Weights of a small transformer language model.
Size: 13 layers, width 256, 8 heads of 32, MLP 768 tanh GELU, vocabulary 4096, 10.8M parameters.
Architecture: LayerNorm before each block, biases, untied embeddings, normalized queries and keys.
Each number is 200 + 20 x the weight over the matrix's rms, rounded and kept within 0 to 999. Layers, rows and columns count from 0.

# layer 2 MLP down, 256x768, rms 0.0676, rows 83-97, columns 0-95
151,185,167,212,215,168,196,190,171,190,160,218,189,169,172,182,181,175,208,248,238,222,198,221,170,216,182,176,201,212,169,178,229,209,196,211,183,206,186,230,166,187,179,220,224,228,222,193,180,200,264,218,212,207,190,193,192,183,218,275,233,198,196,205,215,206,217,205,263,197,196,199,222,237,193,225,180,210,190,208,208,170,201,171,205,211,213,189,177,194,202,213,208,181,239,229
177,202,201,193,213,177,202,188,203,190,210,165,202,225,206,191,197,193,201,209,203,217,196,226,199,206,188,185,240,228,204,169,224,207,232,180,191,229,201,209,194,188,208,211,200,172,199,185,199,157,244,158,213,212,180,237,220,204,226,223,245,200,209,206,209,191,219,206,197,196,201,209,173,214,175,181,210,231,224,217,258,212,202,166,183,202,188,195,179,195,196,193,188,181,210,199
197,199,227,192,209,216,225,232,198,201,183,225,202,180,207,201,228,212,203,186,198,228,173,195,221,201,184,180,203,199,239,189,191,200,161,184,196,192,154,185,193,197,188,185,205,218,209,204,195,188,210,201,183,218,181,210,213,193,220,234,190,226,211,175,206,189,219,206,200,202,218,201,203,176,210,199,195,209,187,240,201,258,222,173,219,222,191,236,199,188,200,161,218,199,175,191
187,237,219,186,180,213,193,195,193,225,214,179,197,206,200,233,230,165,172,206,182,188,206,196,167,183,214,190,200,226,195,186,214,217,193,212,203,199,187,205,187,235,208,234,193,225,187,200,151,218,221,168,244,226,170,197,184,202,182,178,164,215,185,193,199,228,145,206,209,233,207,190,213,210,203,253,201,199,208,201,177,227,203,148,215,193,193,212,210,228,197,182,176,212,208,225
174,190,185,212,223,164,212,205,175,208,222,182,183,181,186,235,190,156,196,211,200,209,219,198,192,205,180,188,192,186,205,221,213,186,201,187,201,221,205,178,211,215,187,176,208,215,191,194,228,195,185,122,186,231,182,195,186,223,213,185,192,240,227,185,189,188,180,224,152,199,204,213,234,207,198,216,178,252,181,203,202,222,218,172,195,183,202,158,181,190,183,197,190,194,178,201
188,199,186,184,210,225,221,207,219,198,199,172,175,225,188,171,227,234,204,186,208,254,198,209,181,184,201,181,203,209,210,211,163,201,241,186,221,187,190,129,207,183,195,212,177,200,213,238,200,203,234,222,193,203,221,216,177,186,192,167,164,220,173,221,182,223,193,176,188,202,200,185,179,196,204,211,198,200,214,233,229,213,181,227,195,193,213,198,175,181,172,165,224,210,190,207
215,193,184,236,182,196,213,186,192,210,190,212,181,168,218,189,204,196,214,172,211,186,155,202,163,200,221,192,210,207,208,251,230,179,219,195,205,194,176,179,222,210,199,158,186,217,241,175,216,181,192,195,173,221,180,228,187,161,207,240,231,185,191,192,210,156,199,215,206,202,218,190,172,181,181,221,225,207,194,192,175,236,170,169,166,203,200,224,195,182,199,184,193,205,202,231
192,182,205,235,171,208,210,206,168,200,190,159,226,217,206,219,236,205,219,204,153,199,220,216,233,191,226,214,195,217,192,257,229,210,186,182,185,230,197,218,205,184,216,205,198,203,207,220,201,160,226,241,189,161,215,196,178,171,210,193,213,195,234,194,201,223,223,184,206,177,228,158,214,172,193,233,194,205,225,189,252,202,189,209,211,221,217,198,205,183,170,187,187,206,180,189
190,198,214,202,181,200,218,203,200,195,211,195,210,211,211,251,165,193,201,193,202,192,204,222,196,193,162,189,172,199,197,176,208,202,184,199,203,189,234,219,213,191,220,217,227,191,235,188,198,181,209,211,217,183,176,160,220,210,196,218,198,180,199,246,189,193,201,217,216,200,187,207,193,191,180,161,182,217,185,194,192,210,222,187,221,225,203,202,219,179,191,197,204,205,183,183
243,222,213,175,158,223,186,214,245,194,204,232,203,219,206,186,179,186,212,189,245,183,204,174,190,200,213,174,238,178,177,207,150,200,235,196,212,203,211,197,183,205,210,198,199,174,219,212,195,174,168,202,212,185,191,206,207,203,207,155,190,205,176,199,197,194,233,182,184,155,223,177,210,185,198,205,204,195,207,210,238,214,206,194,205,195,214,176,177,204,171,200,164,172,224,202
181,201,197,198,221,236,217,214,212,212,223,202,205,218,203,194,198,201,204,189,196,163,172,176,212,197,170,172,184,202,206,198,199,178,212,206,193,167,186,158,182,218,200,204,218,188,207,273,224,213,197,204,216,200,211,193,177,250,193,204,224,181,173,239,179,192,175,199,181,190,190,191,179,188,179,171,208,197,242,210,190,230,193,219,168,193,191,215,174,181,216,188,163,188,189,212
234,194,203,203,179,233,173,233,185,187,195,160,204,202,204,192,236,188,207,197,209,183,230,183,161,197,207,191,191,221,214,209,202,213,236,199,187,203,212,191,204,175,177,203,257,190,188,196,209,205,192,207,220,186,187,176,184,197,179,206,218,194,172,186,185,252,167,213,209,186,183,209,185,205,231,233,191,180,206,212,261,188,199,201,183,207,192,202,209,215,216,181,183,183,207,173
182,200,192,171,212,172,189,200,228,197,206,198,167,199,220,164,253,201,210,177,183,260,207,192,203,204,196,198,195,220,165,231,184,208,162,228,208,187,222,244,200,215,175,186,207,169,211,214,169,227,213,220,219,175,223,222,206,205,214,172,222,180,204,217,171,203,187,192,185,205,226,187,202,187,178,185,189,237,203,205,189,196,214,192,235,186,227,226,181,200,201,203,196,188,210,209
206,188,154,200,212,195,181,192,217,233,171,211,217,197,212,185,173,212,166,203,209,165,227,206,195,240,209,174,214,175,192,193,222,206,197,217,207,219,199,179,180,210,190,202,189,186,182,194,215,219,214,226,233,198,196,175,175,195,186,233,221,184,212,199,193,185,198,194,189,214,203,183,226,194,223,193,210,222,184,181,220,212,180,225,218,182,238,200,193,190,196,221,181,206,238,181
181,210,188,219,185,201,219,191,219,195,203,181,190,215,214,200,172,173,177,174,182,199,205,200,229,215,205,211,183,216,223,235,165,182,166,176,185,221,174,182,222,203,204,171,205,187,197,210,195,207,210,206,200,221,182,232,229,181,227,193,156,182,188,174,189,179,214,204,202,158,220,218,221,187,223,212,212,201,227,194,213,252,174,176,232,212,184,181,202,206,175,194,209,156,208,196